From a checkpoint of a small transformer trained on Wikipedia: LayerNorm before each block, biases.
Each number is 128 + 24 x the weight over its row's rms, rounded and kept within 0 to 255. Layers, rows and columns count from 0. Numbers have three digits each. The size before them is the row's rms in percent of the matrix's.

# layer 3 MLP down, 256x1024, rms 0.17, rows 109-255, columns 896-959
098:161142114139153130103145087102119132125146094160104128107131159107124141152113120118136147095111154154115119098151126110146117122096170125114089119110134120115148137138110127153126146120095122
103:122107114132099124166121125120160105142115170106161143149083149138117127118166149135121111127146162116133169123169174131059097164121192129087150140156092116123135146136098112165092075167193084
099:152159150123118121152100115121131106103139112122134143135140152111124155119101105129120110107116136102132141138127120152131127107098117169118133131149079127111125115174125095139124113125156134
103:130175168092089108116131137131121094165176158129127118128121120151112111126160133163124095114149124116126156138093127144216154140116154111129120114138178163137105102095167128162113115137133107
098:170137083119130160147128115122136168111096125143160143140132108148106114138090159119134109109134190098091151132156120133108116112090152168183163141097158164100137109107134157143144151114148132
097:150161121127151139138101122137106133119103146131174136110115163132129126129173096106165111158110124177104139115140094117126152214127172098127104129141101123150112114131122106101107147121126134
097:156155167104168105126141115113084116157108118112087064180116106125139162122133124133084091128154113095133131133132157095119160088141100142141123092105140166120128137149120124120129131139065176
097:116151073095150151169179085119107155092140154105131132093136124140116117163155118120136129139154120124116129121102104176103117148101163104134123064173101110143139160123105147085151132153131111
098:089178107144106122133153109126157127163120111122109074153127136124105141090147127165139190108103127113104074170169130153155133118159111154126075088163124111140137135154147141146075137134124125
104:138132138105100184091174159168145113123106141149173121127106134107099166116156131107138112053144130117105140157157134127156144160158149155131116139153125129104145085097115121117156145126135131
106:140104100121087129167126161155146156059122160133115079138141138114110149123153189157117120156150103071155130161122152132126111153119131140078150106101089164129131128138124135110151126124106170
098:069128140079142130147148134120139155128122133109092116143154126117150094146088109139127140125138131149151108103122093116110145094112141133130102148160137126125121140079084144135140120110156108
096:140136153106155135171132105147150159094111124146147117151118103129112138139139122137139102100100113110087105116135142130151108131115132152087144147146148159116107154144174105156136128103074138
100:165117175133115129121077142136136131107104115100136110134122090078152082123123090109139125106128131123138131132136159118138113136140117097147111129129158134134130155141095105156167147120137129
103:139152124129188134174130110137114128105113128130140123103118157132131097081124129110100100151099107089097160078089146094134117129112075182099104124123117129126127145163144132106113116116128161
110:139151123133092122159163137113082124116145120140133117089084125118102135160118110120113078131088115112122113127137111105118164131123146109115100138139091123154185140162152150117137105123172168
095:135157113119143140127168112095182109129095095125144149104081132134167122143162103111114091098084151144138145137133131144106118068114114132101187125143118145047138113158103147117103112142090124
102:134117093108126149098109110156145056107118137105124096102121137085116169167122184144130124113117145147138104126108144135118112138125126160117125117158104168109155136146160130147085128151136083
099:108133137135160105113112125186138140140156168139165108152093143079135152107113136158169095157105151116121120120111143150142120119165131134124134112165139142132085105093148120159132115150124147
097:123124088087092118086145104125143083077162161128142141119155130189103112140084117120125127174171137147109160127101129121135161133079096106130126147108133107131111139117099085174106145142132159
104:102146131117156145125155178131177124157107159124131116142151124107141128108135144137114113167119155171118135158152132096092138098138113124113095140154119092144124103076149121113124101120125151
099:095154144167114115092145109201147116159146085106101106084128172099182122177135135117117096137110153100152138082125126100120123067092080121109148085177115126124094096138181152104163128115161122
097:101146113130158146110089171118116142154142125103135120180092096115134140099100124173086135140158119141112094117117136104131160184145186158120131138116119150141134099091178072131144120114121209
107:167134152119133159123140108124083091098121136124128113156116148125117126175130153143143127087113115115151131163175156121155120158138122150158126120153149114112150101122101130118113127134129153
098:119127179134080098138137149134133147098144137157095125159178179109162145115133140131121086121130150156146128127157116093105142107148138107113144077127154103106119128130106092076126119146086111
101:139130087173133114123152129135121111133155084122108112125116120124091109088158159112094132119106164148143103128161136110122133127122134084118111105130144111138122171117115106150116152086131124
099:134139107200160119139145130143152128122150144114139130130149110187122148144129135051129126089109133126112138109101120078081146164109137107118126170138112112162084107141097142093122142130149116
096:148113079139090139166147122124098140144146139111145154146166079137139181121125147153104093094078168152116115098120121123116100126137141083126116140139149089110140097151142132119190115129143127
098:133186115123118149072116116107154104147099132141131162120121087141131130180118133137182143143166120152131078113129136137173155156138136097098100145128120104119095112103191153143136161156096156
093:144139154146109128094132115103134097149138116147103099117137141139123179116108126143150108131129104139147110157117115121140200115174146140112086138129111111105133136135110102158147140134083148
102:143118148105095140140119124131131127097120157138137110114118132116091161129120136120162075147184172081163163122125124131095092115150081112142151089074106126106132129128080105133120126130138117
098:073134139137116124136158111065124133155130133096156093130131076116115164144146124147147193118112108097113126113137116132084131142083077132110141176179107127127150134110122139139116130106145121
099:124131149134160182127134160131101133110117142170132129135141117116153139149098093127108071132150126126130111167131125101158106127155100145136156143127141140149128144146113133116153142130163158
099:127123129111136119076130092116145125137158123100154138127137138116177128165104099174091141106115094113125102138123124127156131111144098106145151157120122152154134141101131126109082137098118133
095:137134144115128102144132109137151134118130114143122153083148124139147147130114114119110127157152118097127138117104131078157121099120094134131120106134138128124129133120173120150129139149122079
102:149131123113216114137156116142135131097159114156130093150192075185132105130079108143137122151083121110087091107111129160170128113153140142182125153143135129089161089150136125152090172125089144
097:101135118138124142138148146105137100135100092137130106129130131143111124107166103124094180112155125154126151097139133084106114135146140148126166081161155146126136124100135146121095139096116172
098:145116180117115155147153152167136121128124123131171122138119150156129138135111122111115104117074134161105176124137089162150122163116149094142147091119143110111098116102121111159134154150144110
096:160136132118120137123122161159084093162116135160121098103101139119133119104093129120125104142085092148144106173087096089108159096108142143113144140132110119104159137083144150117136146210160101
102:143126117134156107131134122141151142163112111146131135132107124119154106134139112146098112170122093133145118114121117150115112118119100107138143076148089123130137146113114123173131129122111108
102:115109124118119103126121166101114141020150108127142140124144134132116125112143130109116077094096138092112114091160106125174124140102157117159138130091159106157114109139165149127108129114088116
111:134098118115149122109086144105122131148147146137138103123140132129097151110130158146107108099154117130113083111092146097074169109122063132122112121131093139101121128119168110131121108169087122
097:136144154128076174090194144113188166082145119137132132146081115112148113097135105122142084133108159123147139120114156100090117138169103085125136155124131162086148163126121135142109139119103102
100:085150114163126115139122107107136138141112123124114132110120099117080080119122111127119098114133088183108114096149112151126131051144176107134125125139131055127119135160128133154107140115133111
103:142095186087189118046146102092153122118096147121107118121138112155127114073156099108121137082084142136138113130131156125195108144124131129123084107132160158174148117078107103122111156119162108
097:156128150146146140082091177139132113123109131160115078118102134138108124123113154118106140101136093153132094069147113133115122089196111140123148076112123133105180131090161134139144136151130145
099:131098108159139138156089103135075168116119136139135118120128101135137142109189145140137131117156114142147100141150132092082123142151168132132181160144170128130137120157118141122078142095172164
101:114183105128131125135105111119113126105135121121133118071101120112119109114167118098151129113087127090141106099090167129145119139088083166116118124127124120096086141111091137137168114139164140
098:147151135160107113148173122106121129138136146124123147125123122133129140129128129108150114148127133111103149132099116088119113098151145147114127134171190134106132140152144132145199093114144114
100:114107125120136124165095151140106126153114135105123115096136117122171088169137111090135142109129112098155166150158129132160091094142080136101176158122160096132137107117137133146112127116124154
105:123144140098079135116171137129087133168118117135135126110124139136107116160118118122154142166161158122122117158085121145118141098120114142135137135107146132158095132124135155142146133115099121
099:135126120115123126132132117154191148168138144090174132118174115176114113139094128122159141149123139163116158109096140129129124143133151113146095119130165110104136145092150160121159145169116122
099:119195138115120087096112125116160093148091121168119193129104096108199135128151106119111116137129104112123121105143143136208140114108150156122103130126131097123148138101154130144143130144128125
099:092103138122114136140113109094098085125116143131142115115140158151159115130154131141174132076187118131132142142116105142147170153156189104136109123140123154100130157123122101158106148136127121
099:087144065115141118154135122090109099118146119144121084125099101159145117127139136091117150096122122111086079122116119153156157093148113068132129131134139147149098158099141094123168112124122143
098:092154113115127150094136134117137107095131160096131149120147148190144106112094091115123172128113134137138135108107140134197133105127127136132119119069122103121130134109113099143138078119131113
100:166128121146110136119182134147119096111101152138178111159152144162123152134100103167149158078114109106087088135133110123131168143149146141149124125136076095128125086115137130174160126110118123
108:145140116156142099161156137122093089081131126157138155124079118154106127153094132092141113138121146098148127119108136113115108199136115130139127111131072132122135123140127143101163113061138113
100:152141146142123120124156128120156084094127156110150088116143103163119149106169159188162099121139113132163173160104127119142119135119142118088117182118142196156121108101164110107076102090097154
096:116111121094149134097149106135118107123145095112123110150127143098130132181172126092100112103108107099183113147096133119168122119124090155115108144128146121166134112120128118140163059149128132
101:117138161137107125122118110159140169111136133111141116120133120104084138124144137115106131146144093137123164157130115155114114159096156105119100098188129140134130141187150148095130148165084123
098:119109168128170108150121129148158164160156147100152133141136140071100140129153149136143094139137136134132153162109133164112107158094115156116152111094136159153108141107141095168176099147110112
100:060135136139139108130134115130149088134109136138134126122129168086113108132127119115140132151102111135126136160076123130106150121124147083147151122127132116107129110121149142141121114148152137
097:108147134091160162105131163132111142107169135153121130137121141093115153114099146125116117118153136090159124126152108105147135127100140139120088087131124127114111129140135095120143138149076138
098:160106136116141173120170160098130180124103134131139163127137114139118098110124122115152125131128088089140161183163121125127119103129163143117133107143132109120147153121139136101133086137117100
097:150111104146172104140092171109085189100124097113134117110157154138150101129135158094137116115153144131111106101121125118079140140145112154158209195116098125148141145093109119061104080089126178
100:136106132164129155085155148152138127129129131153166137104132132129121121139180101132131188046122165143143119140119125143145162138139109126127131156118172100171126147141118134144104127107148142
100:114155172155114114109142103110125125110144150109084143126134123129115119152085118133136120162107132116157085155118123144128117115132132159132150109107137133129129157128106149133093132126094161
106:115143098145122136090118104124161163106155133113126120162145116141135143135116133089124098140169146103083137073091128111159149140136097134124127130119155164141114118158126123121145145123141174
097:177130139156137141091142163147181121128124065151164146166182161143188114101141123130149102130139104155125155162140142104137108083113150066114142132138127125122104083104125151145116100134119153
096:084132112128126066127147175191075141129129123186110139102150120098119114136129164141127126156133152121128109091146094131127112096131106100100142135132113132126119143080124093131090055126105133
093:106106130164158128116146097154124104140151119083095117127177136087097126160122180112126175155073159117098145121116101098154145151136108139139134166155159145121119160142123143133130098136165129
099:103132163139088107133113123132123136145097160171145118152168175107114110146077147119140137131138127159148102183147120106138108122136177159107154148112159133130135151131125106116105147086130117
098:139137131131171143128104122152169094100147132115150151128113146115139162104127149110108132141173150102121098144103104146116111146067102128161153092151103109135105129152118153137082146134127124
100:127146148153137103125135131125112120121147162084134158145147144141139132117091152152101102158120155135147092121125105130166147137132146188122146115109143136102127130123117151156130112179148105
100:077093145121125153142147192134151077105154109107139126132138156107127131155176128127119193160085149160169137106143134117111158127123167131107091144140126170128100142132135129079146131158155108
097:103139148144144133104128131121110164132133137127125109112124097104153159148134142123113130145096130109133092106097135107063128114110137074089158161091163161147153103152076134118141171124114100
095:093147072131142159162110127133112161135120114123174119102087176127132095143095121158163127176091105118112160081118119157118136133123151116140131127140073130151152138162127135090142123117112178
097:164096103106136134144104154115147103101119161148144141134156125130111139192115123132150106101066121095103135146132157113122144150155116103133141135107119102148150133188129168119155132077142086
102:118143108175116141105150092112134114122119134148145162151155124131144122121121131107134130147118118102097118105102131113070164088151104116147166161103140142172158128161150112088098126119097122
103:130127117130134108165108154143123119104113160138102113103136099165099140124114131115118121125169125138119156141098109159157088104092107112127115123109113143124127113154145102131154093173140139
099:083134136108120107154127170126136151133156141141151122123090141118108138148119144100126141135128121129123147132143149116163106114109149151118173139131135091107125128099157138140119128147136122
097:127114123115074150129170141134179098132087131188184103111153155134155162098116123124106125136162125095128138116107114114143108129121110104140141108142121122140141145147130130121129087152114149
102:145165140114143105121135124135118153128112120129104154119147105141138112138101120113144150189160136162134107097119117142103110121149165108134163094095054121122129114098179096166088136146156127
098:143131150146149131116132127140117130146158143153113113157150170171065112143105158114113154168115100148165107091108135094095133175103115173133122132137140162079146135162150138120113096088154136
098:136114131107068092092145114116136113153132106131132136136131190119121152122094162130152121133152106140105151185143121128132145158122100170119113115101155109152116096179089118123159117133151110
099:119157110133108086110135123120132130103124137142149104088119086111130100103138119109130091133152145113154125119128108147101118090108099165116149110165155115112170140119140119143137157128075130
103:120098108097136161140105128119081181180178108169088137106137148152145114170124114106092142129104141125150156142152127137127165101144092127150103102086100127084106146146135113126169142118163125
103:120112125127108152111131140130164176108110101130116092109117098115171135161106136119100126130132112131165122111100128129116142100120135109138131144130121101114099099099144118111150135149103104
101:133131139108130128154091083116149115152112115145131099187115122150139135174138113153105122139166083118119102152120140162133119125052160126146148139116123113167136130125107108105155117120139062
096:117140103204133137150114120130116106137140117097121121102090179123160093114185096107116101160111121146155126107134141107103120131134110170156100153125178093102132118100136112133111107121125142
096:107113145129206126123123123140103084126149109120139134119097139132150130124156157150095146148177147133106110092120144130113102166110137118132095099089134098110121131136159129171120105127130140
110:127125118136069120150169130161150121135123164101163113135170118127095146110161132118108106124118137167157152145074105115151138119128109141131127135090200123121143147169079118141134122077122146
094:125121170114164133137163154133121122099132104127133122097142101131108080107151105157154099075129083126101096119092130124137114127128094142115095184123121111142104133119157133182061121132122168
097:124113109141083136120135119108114132119067138129096141153146100095096165174121108172096144103131076125127109107115132147129137133096130086126114091100099163158148116169104159116131135141146162
096:137130151113104135171139093161149187132131129116074140107143145096132161094166129126138106095177170154136123114128144102125150156150165110133137124151110078131142160117116127166122126135128083
099:157078111144116113171081148163135210151150136157098160160129154134125175141152146104115109173114162186133152151104123091132127092089178126093134125090160135109166130172158121120113149126097183
102:119154118116113117101095075127166168111134163132166121174097131130141124119109145130119138102072110121115169121125118137156107147138143087098119089123186139163124098142161143137088128085159131
096:145118147126139158105098140121108133127107101154146140132114129140146141166118096106120103120159122080123121121092124080111098115094119151113132146134086117158148104112100138074162129103104105
103:163114125138160111103172100153162103124102102123086109118121154140155125120113119082133122127150150141141128160158139152125117109177112109116131188145125116122141121132148134164107181110131133
105:083097112156138129166158082129167149114166139143153084117121164126138138119103096145093141137123129096156111149143133151146166160092130131112116131114106151131125123162115153129139099085133139
099:115134129146140148129104144140160111105099103107123194125137103100128138140123130093098120144124111139106157134131105107170120090192073167129124141115124110120147090151071116133110149140177109
095:087151133106152135176125134118132102154137126109134134164125130102147110152133142158127149172102101100166096119160134125169135124146136150112139087112132102143106117134125107139101113103167132
099:112100144093152126192136126182129145124089139136158120141112099107073131147115143135137104114130122117134141098137099140150132122139107107120128136115122127111149115130141094162142137135160157
107:165144083125081135129135127102117162121124148099125141092110142154096110151116110096139096126123142138163095124124109161100130125123157140172105155121142120146125100143083136144132101102110134
107:136111122136127123155099105135114126156108147113142146130158139146139123111089172173102123119155102189141131167157116165130159118125152121143122144141124171109151140111138136143114126135140147
103:104108153126105120148106110098131136124121125163136166139146151095084123164126122169131128166153139137098145137127151122112117105145122137105099099114134119117118181135106093137127126149183106
101:101146138152143151111130153150140096135093101160142165151131118135106134131094144132154130144138119136117108147115183158146126173124129110122139135175080158093161077185143110087156134193134081
099:153135099151101137104109085110145107106084146109120118132119104119135146045133104066090142127139114157141125127104152116177169153080142115142084121132136156102133129118144109109078140137115164
101:137142125119130103117137142086160141113145117175137117104105116111097120078104093172101168116142165152143143102118127148121143126108161125132144158140126161100126188073168111146122146117128111
096:149115100136160151133126104127107166157122117114111093112105126120117114146117137123109132150194138146114111136108123118137127157152095132094142116125122135130134123112104157098138120137100106
103:137124118166101100121128098114143136152138131155148138122164150168162140132148137127109143175136147180170145100096115120133158123125184093147156126112161154119110120118101123096123127075141135
098:149146145145132118162109080138158123137096108123133147099091167152154119117101126100147127193104075132101147124180161139114173162120180132137168165155088126124126113144155114083101145097127123
098:134127124106129169112095136114078136120114112140143120150111145127103136148093131111132159108142156093124151150128165145131084117129128086154173099126169071165151134138138150121106106132084099
105:132098174089167114118130138153113142100143109144121120127097152107111129136148132130134128127133156118105123108092111123189111122140139152116114102129126138114106094181112119143155164140118151
102:124078065089124087146110159192130140101117136122104104109109127132085148110085145116106118146109147129111108154151128109138157104187151100129119162143103155114151132122157154095145121110113114
100:150130113132144103149138109109141079143128100151141123130078122121085145111140154146142127135110134113141156120114112126125139125144120146161155099136160147102138121140131129132175126139139157
103:129125127127088109139163123111095143132119103125138131116136120145144106136118106129110136163139138068118143140088118115120153138102118104118159131180175155163100151165106122104117142132149155
093:121137158166109094137135133110121116090102125099179097127150133158100153103128117119113160133134125120107146121150134125197158150136121158089152124105155118158115115062181138115111132130130169
103:106137128128067108100161133155121094130139114128134118132135100102140117163145149125100154115137130124145118133126166097127113102099084132105092111140091135119096159155110126112096114087122105
102:130133118142151115068137115120141068106156123160127155097097152134140120105135137098134148170116116069118118135121088133139136102117130146111134127071123102129137106144090121131130123130171134
099:118129113135115144185102112136167123111157132133130158122123121159149120085136092159164095137097114104137118114087149140095100096161122097103128121163131148123154145156102131115144130125109148
102:147149112103143110127166122144162138108119132137125115098129146137139139114164163134137148093121102130130104118115140131104144175113109127108129190145155104149157091169132126140142117128128161
098:147121126125131109130103101164155099140132148131130113085134139082104121093090121140145143154104119093137130180128088124153108130133139121116156106148088144108091123115127106139124112126151133
102:143148118150117138094097115161157135113123153175158142093105071122127131153101162112131126058122128101113100151128152137146129140171112102107137147118136137094109095120102145157154129162114108
096:164137108095092114126098089090126147096151089139145134111127151106143121116124122166124092096111121119103145117088124135138093097105133113144143161148130107119133134137147129121163153114111137
098:137099130142144106134086125121138096141164088135121138099086130162149142161114112137136144107119153178153084139119136096148145115122125137148129139100099118108119136101162099128107169176125098
097:124128135101130144135096151129135147158151090160149131105121158105118105163112153130104135128140139144103145167137142113093117131155133131143155152132135092143117122164185104152157181136114150
100:111102145122122125131148151094149126084135148148065137124160144188115119180094143089102112126146094126142114123151137110126102135192110157127105124180102113148129123130110121086115082131098153
100:086172130108110120076120118126127079145107124187091150153124114151151144089127123133089109132151091122141109157123124107091119127109133142109175108115084057128153137118118148216110119143153131
097:126173128119137135113096119151126099175163153088162114105111127157123143093165108200089167054124126155152169158113120149124133084135152143138093093171096122123144110110121112134168155135152102
098:111114137123115143129146121126150156117141160145109100134136104143094083142109163153151106126093119125153140154112151148123173134099065092171149123136156124132106111137109138127123051143127136
101:147126171118114132135156110171103114152125135134132104128110123140134108168104134141151130137167133132112120141093106122130177129124124132121152124117125124118097115122158092157134158128108095
091:099169156102131142115158125118172133148136146116125113160134155151157142197096124127170144163097103154132132124110183097196131124123130125128191145099151163138127135117168118158100124159134121
100:139119140110129154143139129121119154131128148145127145125141111134144126171110116133102095171123153096108171164140130130181109096181118104141173099114073123090137148150169112113152063133126105
100:106144104094098119116141109161153140176064145151159116087108146185122164113096141128096171141115141171110127150142108161107095136140086131141144112160119096145137142087117116124139168126131129
100:084126125147114150126122102101108153151162153117099144100121208159132107149093137072127122127126125136117058126117110069134134111147118114090114123114152127153105148165140130167174146125148115
099:163099145110102117104116111125135157129126156125124123145131144139150094089117139207158181081095118171116113123085123124132165124124134129139093105116135124164098151178125187131103122098120114
102:152127210150157149128101119101150100110091143133168112133083135126132112147169160090155146110104099142148123135137116146106110134131158113133115133151145090092138161093112138166122119109093174
102:118157117108096157094119161126095154132133162149099128146106145114145118136123100108094119126130116128115114109110143114160102102160153150124157133087175096086093121076103109144137142106096117
111:126171095134105103151103132131179154163147129107137121104134119106124129117106136123086144144111079117145126150115096121090122133092121121130118132150102149128142160134143104128135185131132135
099:128147147103113137137116110093152088133165108143201097136119134163131119134134128125120161148095126136143134124113115086116164105119156155112160171095129120122136125101118139115139098111128156
102:110164121125122145124105111127146131143156124158132141126151120140131128130115151140119143157159147129102165089145101165142114109122137128102112114145092099139097125134145114086183118136096120
099:126119136123136165117151124133088137178101122121164130153201097117101109119118139088130131162147161131164131143093111148117156116142140115128123151141149141098146098097127102092096143099120137
091:119141114108134161061095161130115144167092119158127122101130115126121143141103126134186094119152112140127108169118132134146149086133098140124141085156156097096092164126142125105145166154122142
100:174131127107163155134148080108138150097121129140135147124097127128113159136135099130153096102107087108148134122101119147181121082108146170140110108135115142119140098113109140149105125164140165
098:123117162135138157129133117174141147116114128121141123051125152118082163106127109105114131134126143138154122152112130106158097158114112114137131131094150158165175135071164116122084124165151127